From a checkpoint of a small transformer trained on Wikipedia: 2782 steps.
Each number is 128 + 32 x the weight over its row's rms, rounded and kept within 0 to 255. Layers, rows and columns count from 0. Numbers have three digits each. The size before them is the row's rms in percent of the matrix's.

# up: layer 5 MLP up, 1024x256, rms 0.194, rows 481-533, columns 0-127
# down: layer 5 MLP down (transposed), 1024x256, rms 0.175, rows 481-532, columns 0-127
up481 098:157095083129187098088154097112099127129110116183136150156125117117156134113205073165123108158128145143101133150117185150127094122127132173148121160194130097099145106150156170109170148064089192162180127092105076198128107118160107148117119092118118126049123105129060122090145128148169098081155070161174150138074102089153096165192134140064125133066142146165193106105146113151131140088145
down481 096:172084137115161104159143159136141066124151164111121179102145113128072182137215172149161093106138122156093058175163125107143161105113137146034184173153107085123125151056133118137134183069175176141129078131083155127114145143137146143082140095137122106148065116149093110183118147091144089107132158105132115141193132150176119074148143117117119119118099097150156109133160142061168142138141
up482 099:114122073110147107133089168117090080065114164209124087131175070078107136143137139123119164157122112167064140108149072107121172081129216162134146141136220187106142140163146084131173125161088151133086121089138160101158107115179084127081121147126141148107178103100099134114168148140126200124100114134156111153106094093133094083071212105150204213152121120062173089102121131117131132084101
down482 093:193188174132168104108108190034098168122169162135175195129139110150067109104084098126129119078111126149124098110072164074118127113146088083115152080056115130196124121125107122180105140126138083147166097168180113122120144116089147086134123119148147067179077174147132125132154106113134071087161127126135113096139152175115136109176101148127143075114150112091088135117138178107120137190165
up483 093:124158180119143133100135076171119159034185132119133133084116081129090107143188068127158109162111107134126097129145163083098065139080075107145157120139149129046135147099145153138084140142122145210137065105121097122105107181186134109172128203100118095106120202103042170114105123081113156124136154097123164180101144081151128171111130151172176085167102125094177143089105132161090158167087
down483 092:099110102180115153113166144127073155139065128111183107162147183173106120114100193129127144127128128112117121175136090083175126121191123179096124122188124131123162143148162146171178136091080120096104116171143128090107156111083121130114114035175144108089111148161157082131152017128103148126156114125169137146130136192140143129109147147107088172032161138151119158133171120142089088148174
up484 111:133141116134123078106074113183141095169117152130108163164183144128133095189169113099138111114157194091087160085125133086125147072131124116102140169121108122163159117112156100097137149094073116114188095150125119132163133144119094149117140113137116153170139175126142139112070093134111092134138136114085134160171129123145139063113187195120110160047115089150158114142159163134117135122140
down484 125:114077111080149170124212096164162071127092164111152167168127118091115099133107089120123137150141151194181122116106147177129144158114136087117134172163163169082143100180135159128136115134068073129104094137162110134162158167122123102127111123130108178121156102184196191078109090125120181097141154157148169124099060067126151203107150132130183138155154141163169179120089148118187130149172
up485 098:103108098129154154189134161125170162186082120122187157109115141147130117105171134089163094039050126103139080141092101090113151131132178131110185102145113154147105120113108134125129100102126144154139146092161147112145112119092159104139152123158168174156149174125047122150154140111167078128137099114136136136100144102113128119148126163137154131129121176202111081088159085063126095154145
down485 117:149109131164083149131131118109089145120172108128090136084155098114120130149109136135146103109118073109123124122101162093155125113160007162164152117125138138101144220090128138142187153115117105196135094096070145174097064109123106157184198102161121130111158049134156147139084114143169178163097135128138120102122113154092127163152142107166115120169076132125164178170171066239118129130129
up486 090:122131106113168127135067082123104151170095087091120131126079157138078116128100103110197102132145139120126104169147106132111045137150103089129098111105062129141092093074149150151138087128088122124173181158103117143121158158146181181123120084096156108118160123095120157119095068161158140100095150083169134110185137166118155163186099125187139096112134169143130078068129105153162126114126
down486 090:105143111131124104169167143085097119135139138097114115138217113099128129078142075149149181121150179177178173108151139074162089148128126130123136127103179105135131122123033096172115115141113177095054185066113188113066109150129165078156140115122156157094125107116128139081124093127128094095112101173094123096122072120121132145111136152093141122191132175069125029188105133177121158142130
up487 105:194181148142130113107111163104137079129171142154102144161137151198119140085093076150169148106096155135083135153082108116082132099120092131131165132146091117160030126143142183154120119147151167132093105092136177119130204166138179115093103159082106116135121138128091138115080113090133141078125153130153182119133084067131113147162155136089135088140145133105025153125166157109134124162137
down487 091:105205102090098112127121071124145131136096113124126146038071085187139154138147141149135151171097144162128108128135117124144134118095114176135115108142165142142078108137131110085141075130052061180120112182099165121133094131144088135075135123093144156108152166116197153079129116165104118145114162088120114096120120116045155100180107148153138093097077131155169181132113160137086113150101
up488 097:179128105146138120118080115109125164150142198058139109165125143162142128092137125144109120142130125134144177113133141070120132102064175124158165141094135082085152131147175142107124157109140115151149141149125127145161063112141207081140174129132148128132076127111072150123079118203091130150179121102081114142074150155102155097101079137125143167150126105116150160137113160138111154138162
down488 104:156102145135124125182139105122134175139138142087153093108079161106113083140088135163157090177146104154109138108140160187083149136125099071124116114159086182129112118107108139113060154133098148155083137095119126103145140103087158152124178099133147154148162137086114186140112116121123114140144092190142152161117092120126132077135146123119146139084151134109135165153086136096088214043124
up489 095:172148090124156120142095197064097116138153144135113134123061100160098157142125103150151129137132114104112082105171064114123112165108185116157164147148091084199177122130158096072122086119128092120109124133184157098150114105112124143114117154158163061173079057129159148139161133106154105129154135120111120170088095116151128102110143127145125157104198128139132143181183140100151129107087
down489 095:126144105087079140118137154138083085107119151141159125169051156158134076115140155093125097133145141140142159108098153071105102098113201167118111143138102107101143117138084119189174089129161152155093057130184064153113101077129127109084119165177115160120113144144132076141119146127115163119119077109164154113125126168163089172109092093125153079157142109083121086096104149125095134120163
up490 094:102164209128160141163104151142098117165103069145030121089185160122094112081084156139092136114127094145163121186106141075113066129101149120100102091180143140118095159132164137149140085097119117158056099141132106095151117115125094171099127091120131155090154128157046156137076154127127100067118135139050160131109152092156075101134107122119137147120105161184137077111104172132114127160106
down490 085:183102082102113103130146104109209161112134132149204109171106117147173123209153153114087106089140128124155122089138095092088125144162115175107171133054148093127128094128134129095139167072191047166163181111120111156134170147114153129109148138114111095177091169125177111103138104121129115206180133130147125145170157188117156124095117110089137131170154161130135180124153114127099135148146
up491 104:123100142178122115102079114175151067138115152022140147091160116092118169112143167113095085130114137154087150117126109114102153144135107110125156117120129187071154099180138151099127098143135094140154151123118096123125147120191159048184145158104156062125125115100133147050157132152131123107155129066095130096107053171142099144110133106128087158147166092187110127139131139154059133123150
down491 101:135166136166193073097157100236174183133122111184117113119116150115160081147135125117149133166111128108175125139177154136144091084137172116131124094149152123189118093170133108139097115083202131128124113143163087082112151119106157161140131101103059137180162112106132166138138066074166151145127066117141157153089106121146114125107058138134121124104097108131107056128127153146098071126132
up492 104:073112158111084183093136106145102138105168087092114097120097121140167113200152152157120106171111179182114082139118097130186137122162130114086098138137141198114110164143063159081147107143142041164190143154173137105151100115167120130157085100182069128139123123174095162164131165128116103086105087122166080123148149085109111104111159097156180120104122143127148137078114065053128131150155
down492 100:152098122135123106156116082147155165123169100186166165140125171122124201163101168046106157086177137107136159118197072140045161169111139140182170132117132106093131131073135091118133182117120122173106096147129088098114138103057107110147080119113118135108114088123184081115135153150095086079168145146053113132135141105163152186145118101121092150134152163173112182139108182116107165122124
up493 103:075098121106197141156096096141096155121123177187122099110140059153085078110145144139137128132172130101088126169061092151103111105083169107139151135103117170051142149144100176124125160160161120159116129118126169133133088086173158129114159102092129082158097144139162115074156140083140096143098102143113162111116118157171093139157194076176173086100135093123166093130139147106175097075131
down493 110:207129120138128182155097130116085156173147122067120130176054129138122118151096130108161109075087141119124131169121126188142193077147161093148149090135105055130114169106145098169131078095145109119143124170125149167143152131134150099147099101153053113143107164085100123127106119107130167138084162141062101148130144109052095105134056163124181071155101162150142126168135152150137099149096
up494 087:134109190125170127179126157060077130138121088154113147147149117052095118155134098142152145073175083086164101149126171138117112170164121162167140138125135094118147212102128130114097179160064107124102120116138139099085140075192109165129137116118119077137156133109203091100119094126157165160129060062149105100113137127170147147067085184112126129058103125091138103116189083103099135154203
down494 101:135093119092120096141143100104216107176125098138196142164136187165117121089100127152134117125138150077135128104131125024128159155138107149124149135140146054122152076116164098143126115048107149179110091185112133149109090136136110134173127137149131113095116187108135126174137052136119142130118157096116117121152134160107108076074136100109113122183126145044114083118125112122133157129118
up495 103:119162140074134124121162135164149141042071107167147177155109130113131142154058153078073162181192168160133114137139132172167158148108120081138092128146086094173119094188124062114122124104112117119138130177118161124122140111130147145101093169151114129212124128100150118071152152118112157101099087063114172186133138098099105089126092163139092126190100145118113153125116126124176105092098
down495 114:150156148099161124157128098207125152107181121167109106102129109113097179056094135135117136087098102084078134137144116123135142134128102109052188108168110141157154121170168127111133140103119140126099097079134170122089148093097077074113136128139116150141115156089119157135136101105129091140139113127119155096067152074124082121142238118096142133068195132135095145106156108125151148189152
up496 098:166141145134149125136112099159086121107178143121138105149183152124078097137114102139102102115107154132121145156076131083153134190143100124127172102152156178146128146083083178135160145179146149179103074178130103115114192098174170065064163117083084160104078090130139118120147091167143141160178113109136105146137130082083076086171089084158119082100086212095172137102119145161132092162176
down496 099:105137077126148164114195133157219166132131078137109134146157137144172116123081094159111139108184171078151117145128134127121116111123162094124216169136147146081103119102143084137116137138122198100138173086092152106112084078099148108113046164126097094107101108138104126079130142139082159149103101139153145110150124099178111097150199180135105118169110046105087122179129071111159149191177
up497 088:145127156075103066132103144117191140168142098148127176089186124111142085143103103063179149147180149085102058111095165138179122153136123133159164183141162171158114107119105138137120085156132149135159163161095121139198127051096081142161100118097168137144194126159213089190127099121124074110077111119131169116119118100113147166146145091174102163196132176147157094146145122091122165082179
down497 091:154131126120060171104132183157112131140133130198099189102094139194107129076170106151136077082164112090126150130131080122156145080072104116098127158113128153114125172181173173114122113084064175139097130182153123127138121144149144136121138090142095152160113131096155094146031139146111058149173147179134100154100130152123085123118085154147152106112118093144133159098143204179092096065086
up498 086:153074124056145083184156175130217135068122139110115105095146090110145173153127143080094179061165138160136115125112104167154142140197110175130120141136132168157138151150167084133125125128172182093131084090164120086117130123125160174122139128106126150117168135171147084140172167133114143131142129151119166114103143097117141186155183111174033143101161145112126120139113129141085084098123
down498 085:120125158110135153074144159097119134144147147121073116184127129143109068156158137163131076137092115143119053142181082066142165155129159054077144168110114145100164154044120095055092163185094130139116172162086124177116121108133116083102119113183110073083115133108131101111106157142153119144151118081167138120150161155190111093096087131112151146177142087171137112126110114107204158145152
up499 102:128192103129166154124170146145109104099061100101101018104228116153095130098138126168157132159142113153120117138022090100080135098115093133083182111174167108092131115187195123080111121109092161188101146096104164111115071059192110145138150101144091130081099069132120122092103109161199129150168125127180157090082136103082153144158108137150075143146171114065092131110131123136127153123135
down499 102:165093093152157137084110143077101138127150068221133086079132093148138154153165136052092157078163129143112176088180112106149186124074125107166080150136122122178113132121112075152090129166088130128098116148084137172126107096124129137122104126103187111105111122113177173187052183153149142150122127103123173170083085122167149086119151177076111096177127154133156151186103149183159114139149
up500 102:166121139106117139131115112096128128083169119128183134160081086104135093108160175153104090164172124181145117165188151071101132094116107065102150099147098141144111149092144127129108131152143175113124132143104129114100144094152122146089109087106157126143152101114182161168130164123121109163168088114164193127137124115162150085085149161125181173079152096100163151047107146122094104194100
down500 109:109201174139084123125124101075168123120106168158128168101132113117077111122106160102171157161126173114127192164139159071123109128084112186133142134102165086137129130132118125140130085051173144112153160132119145126108129149132119091110157151080117109094064147128079139119145113105113160062122110130119121077171130145128123185109171155146116112098147133117138098146161067073101098144141
up501 101:169119134111130128103183062099144120125130093124071147142196140063136102152105095160125128130115086143096118084189065090120159129103155146150102126101109105028134148108104085171106112140146092140090119153069101095157109092145159144113101086103119128137121163131124182094090139138124133140117113126204128125092125118171128127106178166129103211146166128124206175109147079088075122116067
down501 116:150057141099049134123107096112098125153125110180153100099128137103127129075093087084115069136122186134136208148172165125145124199087170143136162105128098138170101095152137150067126068089086143094115090139167086113082132091139149117142065144116145164104193121167094194080098100158128132101130108118087128101134117145146105159083103101107178100125141038146109135180145154170098142125100
up502 124:131075142157095077143131114183096117114118087136106113151147112133149199086132078169092084125141176111117136096100111141173115091093144137078094133151153100096102099162133112136130108110187104133120120182135132105136116098196091131134179173158117155143094106147158185128089173127132155092110139141122147072135184156101128108116113123160205108074085116153132121148156165128155141136156
down502 118:095091104104137076127185177173099136107134172217154157128070139100070161137175149120156140166109168118160189126167131074148133150131157152158120143192161132131159146118117152104087158157097069172125096127141075116091089130139148123130128124148109150073158130147181128120107126145103158090096131150078141139160129123104103116148116146134105091142123139166167156074123079147162206130147
up503 112:113136117135119162136187154145115157140079185175094114149041126149150087125140168103145148099136081106090114187092149130115069133181186164095162159163090177125102138166146126116203102082124119139114072156077068112139086143120098158156079125112150124132154146100031133108174110151187094149129104137169102123163169101108135110096194102140143105095181153106114160129110148127088147130115
down503 105:126102115126132152166104100106147126152066125140156141138148118153132137111115090097157073144145075148170081100164099126096098097150178107101085164063128081099116100153132063127116146080077165116127099090158058145122134128123110139147142069081189158131106102095131116141165021081112195159169123106111168109040108098165141142092167112126117132158136173075225165104119095105119077108080
up504 092:159119137157131127111117121142084165172135135107158158112169108124133109122181151136152141138065144131137098192080194070144145136146070121156098096111174096140147171160115119126161134189066087113152167162084174082091128083103080120126096143099121108121097159168091089102148212174118133133146122156064140147151088105149181140128082128159107113086157109113211150170119083154055155107178
down504 105:182139160095112062134174175131086122170149106093122131121124102114150059111156162129100163228114101140185129076159106129113092083150125100116170103175107129133131112134138145104130110120115104117110102098146146121166135114131066155104136100174084163101134103091029131107164154175109111117141068159077139152080141112117083134071102164110154096130102132171087155099083149111168122130160
up505 106:133146149190146093141061144094109112089082175142131133131082156131069096080125118150092134163111164141171156133142172159153085112095182134040140140141186138022145141072097128095144100115156144121156166151140103162123149143165153129082144130116133052155168149107105085167112116101123133144108120068106181120137113167126149123137130138157169117148143142110158148132136136128138103127118
down505 108:107169157117118104090148106163171130143164100155087129094134059076183193203213164130103088131153158107129120136080134116113160109104157161153115109015134076138113124106150175144097139137094128153117124099098098118149106089136112160147151120123096113127049119202121158109135151145125086096147178143137126105140139115158089178060154118165132117118135108196106110121130129153130127176156
up506 097:130118123108198152131160146170098086147136189129106151167128066067101098186101124096107137095125157122190116103062102159214115081163090135112119139055133168150112146107059090120111166153118134118078133141125094147156084151224100137203147131178142141122105127134101104094129167129125091159107116137168139156104070115071138145178116110171135169099115168093113041185124084139149096157141
down506 106:104120157131139082166152152092117071129099139071116170106147115127133088164158097043165183072122129071146151111115135110146106102134201146081130110124089172158131127183102111111041106108099183157168127130181112121072181079102114153184099125077142169123073101117099127114081102091140106151147106115150196103146178117151118124098085120151185162088128067188065072118148124165086128164119
up507 107:116108078108087132179112125106089114205073102116096124193064119145126095089142153198139118182150072110116167122167140115116041076088150122124155156122056122143144152104147165102117155133163142097141152154099110133095144139133092097093145090121166137156131118083133190149074144119150194167174102060135144121203147135141134107144107119184186090123140120140110123162126138113171127123118
down507 115:119170132170172158140122130116179136198125153093148092080162164149169135110120134148152123109117131149066135118102154098177163167122164082107147125172128147060119108133091113105110086093147116165115146101154164091132146126168099121116078084090213101155172091099067161100171040099186117122127067130183148108182159109117137095130216141106174185137124199138134079083142095120090137183108
up508 100:107138161185195145110138087109158105097151152147111133107107081107054094182153112095168115162115145159127131140106150119113171098153133137162106128170116088109161138132218079143097119168116058104208136188125139168159123149133060110154095068080117123142142114097180116141085175103113166102092080120131128099173073109129071115134113115152112131162126138100162107074120037105125196094147
down508 102:087154127142147133102160156135124112109105183147135153125153106135176064134115081115137093103150129187036122148151142132133124147116071168189166130149104155084099165116117084092122076059160104119083106201084188137110108126137129120170082161157158116127104165139149078092102177122105120126173167148119148155123093083181154144167148185134113116129151161066173139129121158110104115138195
up509 104:126162148142075152142158144134129139143196176147105086111145124128171090079164129095112130072104161104130096143151156095130099109119129111129136128170078103099154137118153120153155169148153128146126135139156096081127122118133090135129154099079097137207101122056106154127135111124175112053185136125072128169156132064173124156080139158091124085079178090101142149157093054101138165069073
down509 101:150064118158125110128136144149146115129107119089106144084151099195110124112116132147152176168164174114104170147103088198112165120109069098128107091125153158142118171141112148058106105118160148132140167100140127154137192171053172118153051101156126147093142083106154152156120147117135146187096096088112148119094146162119130107154147129122161144122103147129114086158139201168150088122161
up510 121:104117048059130125147170124118068171165123129115084133098130125105147094065172105155116128150165125079079135133158102180149105108125092107160138156131128107105091146079124124116124073085067128163064145086206109168126128119146107126088172139148184157096164156105152127099156146164163106147125141148165114089145204107126165156124094129130120187168100051079063138108140122088171112102095
down510 098:168109168160132097126144168062123105110078160145123135145091193112071113131100130150101168135124099166139128125128173131139119140095071135199118122178150101194131082120131121180131159099076117136113147113123167110116066152098103080144118144142141082108164125124135113045166140148106118161087153110137168125141103145130086128171182148139104121213133166158140096115118126134152140090186
up511 101:106138142111137133114157126090121137081097124115166179126147125121113064148099119128095186149223159161119178089144132168133085162146153082115095090073133120147117111115127132125139093147140134211109095106132054132130134117115207110173100067122115130133130161148131151105117128108189144132096185063165109101147186117102176158138065115148136143089181177150111169114136124091136143190184
down511 096:142081134132146115151139166149129171125114107142122152158135105143130154173153139116143088181167134096116150127223091154064086161194100184121187113109160175120116144114113125186096117137194145128153061032119069134134138095090116108142079090070143082133113080103148099135068088125160101155154107123113186116130156193085084122100156103080111096082094101158052156116065127114150092132055
up512 095:156103129123169126119133154095119088111140199170138144181087166108156102125054091106103158069102108141120193131126123143148088108167107131130086104115172123102110143111116177061148059139128107154137084166117111171169055164110138116142131142147117138077193106118171124090131101123131106172108070142213144140115111118131110088145138161148093168137116150118064176120078142172117120123106
down512 089:164094211170092140076066144129126159139130105129175092165168088126143113093128157130120139066136192099115153164155161102109168149112130101142162158041114121154089164096101140063096092142056117072139158112072123142123131098118173158152144151100125124188174120146120140177121174125087051158120132134133089161191152190138082124071120124119158158091098106126098114137164186137060110090097
up513 093:091133153177096102139107123101194181141139084104123078142123102123109153145172120106197127112072097145087105174176112139126140056131133072132178148110160120124112127122129065105168124098123167115123125091146160156168178052132108105148111166066122144146153087132055172151130106137154156103090187155080086161111065101092145126123125108107190112141106149061133125155144112095120174147165
down513 091:180112112096162134104149115159158085163092150119121181090089196179164174122132133139109139142183190133127167112091132145104149124110112167174139143178165130145107171080121157143075150156152050158155097165137150072089149211093137146110147079105112158164089099146156089089125151189130178161154102160146154144131157144145075159109151181127073136156094118165088121082112152145128106189094
up514 095:120114069204120156128163149119116058133122166122162111151118157124157118114157123070111162135062109154164096141146071168087059110076134083080162114151105107091114119193125149133163123105090084141105121100043139162163117191197153130102114106145125170145137126089225079186128153159098093140144114164093199089125118114092124215139102103123129109144133162091196142098130136054138076117087
down514 088:101072102127147111164119089153081160181138081133108185142130158102109148123160158127133155140214144160114130130142132136118141094149142149099176153130190123121162160137136100181096160134142096107116097112168118098141220103127177129073114167081093076150176086100131143176139145086121095113111114161101106095178103092144073139134141134172131060086109122130110118134115142166121108160153
up515 092:084211169124128110059164154084157109067149172141131148081048171144144114165167156139100118119126120172137139131169147132109114164121045086138163136118106145156068169219104217131146121063122103086146100118117128127153116131126156154113123167114175147144127158088184140123067124125054163114098139105162067144111066142113142137091133118092136161101078159142116140104145115096154106115095
down515 089:159180075118092113137118097129131160139124072111118138171144080061143132147103156148137131170124097159110136190174164117097130123174126184121101085057106145162087129109081145122130185143159159144191160125130143149105132104126132156102154133099109144148099117168071113151218156127144110141163111127084099126100132126161121174090136201138160159145108115184121121162136095133124166140085
up516 108:106154183149119127131180094087136103125156089105088129079169170076155107105117180150074110103147110146159157120124163134176134107140194102112074104115119137114176110185127061098140107143131148161150115145117121139115051128126148141110184122113113177153160087137176200113117140103114130172075139139127118133156153103113119106130132115194124105095162145165141107179105095201117087167113
down516 100:156157119106130108126095052108170147155172157174147123109146085211107169170138178193133159113141130143155074180177128144125146167187041178159185149146095143135129109150075179192117110172167164097158137035106099116160116057177085158099142153086113147107141104108123141110123124067142111098147152126135125098112084128110124123104123143114173106089142155067112106169101186113140126154139
up517 102:160167100158145150162148157121096108130154151122123110145103145053142112125074140107128108154212176141122172109162083186143112117102137079113109159069154068082142109110074104122147135096117135139123154137110134090119114195081141124146087107201190148159100158156138124133111075179155108133165162147132103153099105154142143155157108116159112096181130110138130095129153124153075078153128
down517 101:130177135111130115104096137145156135158101104170112109163135102164158139122187171113122129112102083109129111148143175068108104147126150194108154120084131097175144141119150097092157093149164119169105121071113099113157057129123140146119138140112122109086120107136119163118093149127053180145123104123140184055198157109082171123126165135088139083105154141165080162118127192125139165134080
up518 089:157093068085146117120152153106149142113110123130139075147122083148105120108101114109179164011144167204158076133146150171120087075112134190121127131169122085164137141112183161119208134098135117151111165100148184185110110158194122174131145109140132114150143126143190132103066116124108110112160123143149184095156148176160127105174127121111086146134074181093130075174112108133095106166091
down518 091:002219160121100121116132134148168138152158148158104135132101132131174117133127117153110111176179120106170167154144050046130169178069124065138162126055095115089125122099106113128111067124148138124122168122071122089104157106118146102103091152067096152096105119118061161140151169061161114119109069126132105130133131127124116124064164117165207146085132104121105149084137102163137123183167
up519 112:093117123161166080089176084119122120120182109159122153123153107117087135155149102150043089200076138147154149211168107131152104120086124101116131120145169142143161153092115137080136106140102103127104121126099152129171041123139094145121161160118079069162121118137106171133094077148129083115118013156129101134134098073107118136129169134170127144149154167165101182193141053086072123127138
down519 105:124069134167125129085100138130139173108118109130136111114126206164111217137140127146131131070124068093096101147098062106111169162147156188169173161129111163190133113098047135138103094127124121079102141165116165131095097146138115120109128150087109161100146095127149117138157158124137145102168164129107086163153171180101073096157108101105116140152091132060093116180159122172115144112147
up520 113:154117094201134173138127127119160112119124136154113111107100122049046136090138133143088104149089167110126109104141100140150133122117178118126085074168129123159127162134105112182174093126103130074133127142106111124123128124173100142095139145090162160111124149159134140078096118129111090153128165116148177164158087124101083151169083157192100117116090153092077126163138085151171035124079
down520 107:090115126109145110079153150087122142131075092146121104132128169138117104153193101126160163202186114200187111121121184120153105161119155114166136163101174091073126079105109165097144145178106124131097165169078168122156040108112134114130114115133157092130121121120125123174149128153097101052180115139123088133091135065158209106122205166098087142182114129164165146109113100096087121127178
up521 090:073123138108137124128141106119122103143104172121085114115150147117129161161128120137149148104081100133162110146150148123088165148149104078159071132108154113134159163170171133114097140191168109080182129099048103111150169089166107105075080140107075147112205125133109167124169150150123113130196137131135063097174067137117132124146112120105129108144032078142129070149169127131120199126108
down521 097:097132178086119100081109172125117118112154057129147089122097140081177109107160163114119084137144145099121137114146102129114143142187184148150116119095076143081088143120061082144112102044134132140105088127145144115096090134139108107154192084153130146087112123133146092149107093156123100088125097170095109099056130103137119128107142103101207117063146098111044156115134133145140063080170
up522 096:213141136137134175144108173126103147137141205119172120094132127093142103194102114106143130108142139153099158136065177143162148143059070134177127163126114186112085105127102155108147120125148141194074153075074084062164066143149190147134095150105167114160131135158143122105205099123130131128090138130127082181114141133158130179110142068095097080110055129138145088150183119098152129103100
down522 091:140139099138127123135136084164156127113080101193095119133135072122162157078150118123040160123113127096146127096176103081138098123110143201135129145093134051129133130153123128148160161095137202069089147131150137176108116110095105088112158110163128127139087126087155110131097212135106158126176074123155143072142079136089117142158141140063157110119122160137096138123103156157127076153172
up523 111:143125156132179159074108097074188123156108159120201089087117153156171090047134106133068124093108141107125153137099136155172134128133148072164100076131178125150154147191130141102075061120134145151119128096150077133123067115183079083150110158115160108145088103124175215130077127191106111090149100103127143154167087067123113150121147084137183130135096079171103128103101141130163143153121
down523 114:112177106047150164126180140106118138100064158118102177124105154127120120081154127163125201131179159139063173092110155149102120177113120092124164127170141131119167067188103064110126118099145106143146143156151125175137121121157106107147177142157093146108133107144151149106100145171090123104137201102149155102130072078113092223128173121088178144148137106049106120139102133087188107143124
up524 106:194131102177121144128174123092115172167140123126102139150129113079116134125124101120158151101121118137124165087123095119146153112082122131145159141103116161145088113116123128107082121142113104155120063123105138155141062130153117144160156129083122151145108127191120160186145168100147138134155141115076125106196216165133156104153087150137131152168167070168076103153163110178167158165127
down524 102:112111130064087107111116132119132085197101144121171164122104117173122068077155127160109114145111122120132107147188143125071089112129108194122127127124135116096174143115131160083181133106133061156087065108105149148145167139157165134096113134122148118083167154095120141103153049153095113132076089103165099128066111152118084151133163158144149162131114115128152150094098096094086104151117
up525 095:065121114168119136144164070169046114164087105113123142170088105175166101071132068158176143101139170107077141141105093087119155116149125134135026111188131126080140138103114075133114088125086119146083152134127177105153126151162124166162165101138118135146128142189088089134103140111122121145136130118114113149135130143151113110178093116147113126094159165109145159092093120093052088076117
down525 101:166163134118122115120128158121106150135183163179115143067142150107176125221131090188181154159104105109136071132168080118164080088157183080096110170164118108109078106138100097167120147117168137136168100119115144144100180106106083106085069174131139132148151106144184164177160137088111168119079144171121087057164145175103166131147157144076066117091187132131093198173126144111077171136124
up526 102:121100133148131153137079118092112142098138040111181091128102176104131134100184143189154144131131108129148149150129156157195122130150164151177154104128131153143156140168166156132117131099071100073063086145098184106110148095138081164182091106160128135070141097118145136106106123118110056122105135176080142092115123091059065126082128111109182104098113131117120103073178181088066141102120
down526 096:128136208119151145174109120091173132068082112152110164180092108117125162156135147104176173101145118086111156090103129125145148172125100129151136126107083088155063060101111171081077136100151118121150139098045169103146070166132112166110098116145093114131125146135124089104129164127103160115187128126145095207187115162144117125108136095116172172170114092144145112103196155106134147164100
up527 081:128122098136134127129127178158167170166135119126100148135128164173129096140122092073145099146082070142170136138119130133130106158117139078091142082131153137120126125134094142111095139109151138137183103129172072097141177135133134176145193139078158176124078101131115126133148151149177090099108095125172113093094088108139093156110121144120123135036115116074162114150174191058124126105206
down527 091:168122162138185144079149111121136070065165141113139097114130171142149169107136063083082119111125188122058078120120127115150070121160076172105126140125126160130210205171181169181160107128156124085114127144079152133131076134146163155159130106161129104127155095160071164082163148153098151165133098164140098074160152157122120121111174149129093169145158063149117120125152165172182095126157
up528 098:071120153142193139063147141156224159113187142083141180160091136194118161177076125164097112144164116114115130204118101088131131104138115122154154103104094180169143154127126111120132092169183093129111142080115090162135146082149107105144107162103171136146120155088095167102072162104132068124175112130137089079198052136135098170097123145110146130150169088164154127113106113109179101118125
down528 114:100126138141115182123161088122087147079145110160124139118130138135169101122199142139069116160140133069069140125131088103063145183187159142116146147124155143072143117141076123149106136156093175200102086135127146125092141088090122173167168149112110112172142110182094116133163139146129088145139141086168129130145132041153086091098195154120107153115083118100074158175143140155145133144133
up529 109:124075133121095135129170102172129106109104129101151070114140154138161072170122117122121124112103111177146117157065088152153154179158135173104164107125103146182123119151107120152143091096086104161157155136141080177078116115183189135144140104136124076116083143183179117150110150131109077132153111113176111129129140173116104121109149025135137009146107155119162135132146132081160087088105
down529 112:173096146147057130150112125112177156139125101146130130109122122151130098171164139082130146166106129150152144107084103119107120096120127180121114123099067131098160188095114117069175128094120151181097136086111136176139094142115105159126158196119135155153147122124116103058120082201085106151088124123142146140061146141190076115082063072106129094086125142118126142180062153106110094127184
up530 099:127134139188095129074169138164116111187147116153165099099138129142169076151155131124110170157142141130112032161079108113170129068106104097167122171125134104136102190128149149136065159163160082102163100108088091117145125132113109107106061126076171139160145132096126152155106166153112128140095127099137157155121116120107161130117175095110154204168160152187161196180201052142138093158147
down530 110:097199129146089096128134174143188097175098140143104120168159124161147119163142126177100167115089127092114118127101131171145110119167139148149108129118127100133108134130136112125095084138129067162141091111160156130087082197197098149111116077096177112123123084112122140146120101156098105181158157105139127103104138100078144059090122142064118186163161191187159169136138083142115160162108
up531 095:170129162136170161135143163098107164087176068110135178152081116116110135114150129144119140149201113100103133180134130067138121068120114125126131083135128082110164153081094174114169138148179148079074172149123154111113122120102127188114101159130175103139159143106132153053132101094127115112117095144115159133127158072197136068140136145182127086162131172098164107167127116149066136188092
down531 092:106133142115112108089177142137113127137107123096129118096156067074160155169092130100135103099088187147115175123080078165103172182158119097106100160098159145089123090174156087095122068085152133142156084123136125144164073180171129089117128130131097128157097106180193110192096170155103102151111157175130127147093126103066146209076098086128102127141138112135130133137098084144164082191115
up532 099:168173076112134172086094155112159143145078151102092113125151116100185093068092150089149120085128127111182156169119062114143147086160108108173118155113163090112171145143132134122095163088163114114176133104094144132099128151168100156166127144105128140141078077126125099150128143163159069146184195084159138193163166178159079109161044133144094098142145110092153119116129137108137095155107
down532 106:159102162152169135114175108145125090149116143191150168098095129146118141097138124158096101156112131188053190135120156102138179110136131130124172196088101169160156120175164141130076143094148210187131142115161106100071128103216099150156126140121123125120105162116134132119127143104188187117093131072133156093122103111103139159103215150117133120131104210135091115169149140137136131108161
up533 131:092079122051150152102144170164122148106146121124144090146138113101152140099091082135151073048081188081097128075140133105122129121115145136126121080132154063107124120171173123128096088063148106158134186147128120113121097142137136123132126147126143098113118123105093195164108194134149120076111090131097138111144138138181087081104102115159193148083127180169164174184149133131155162073176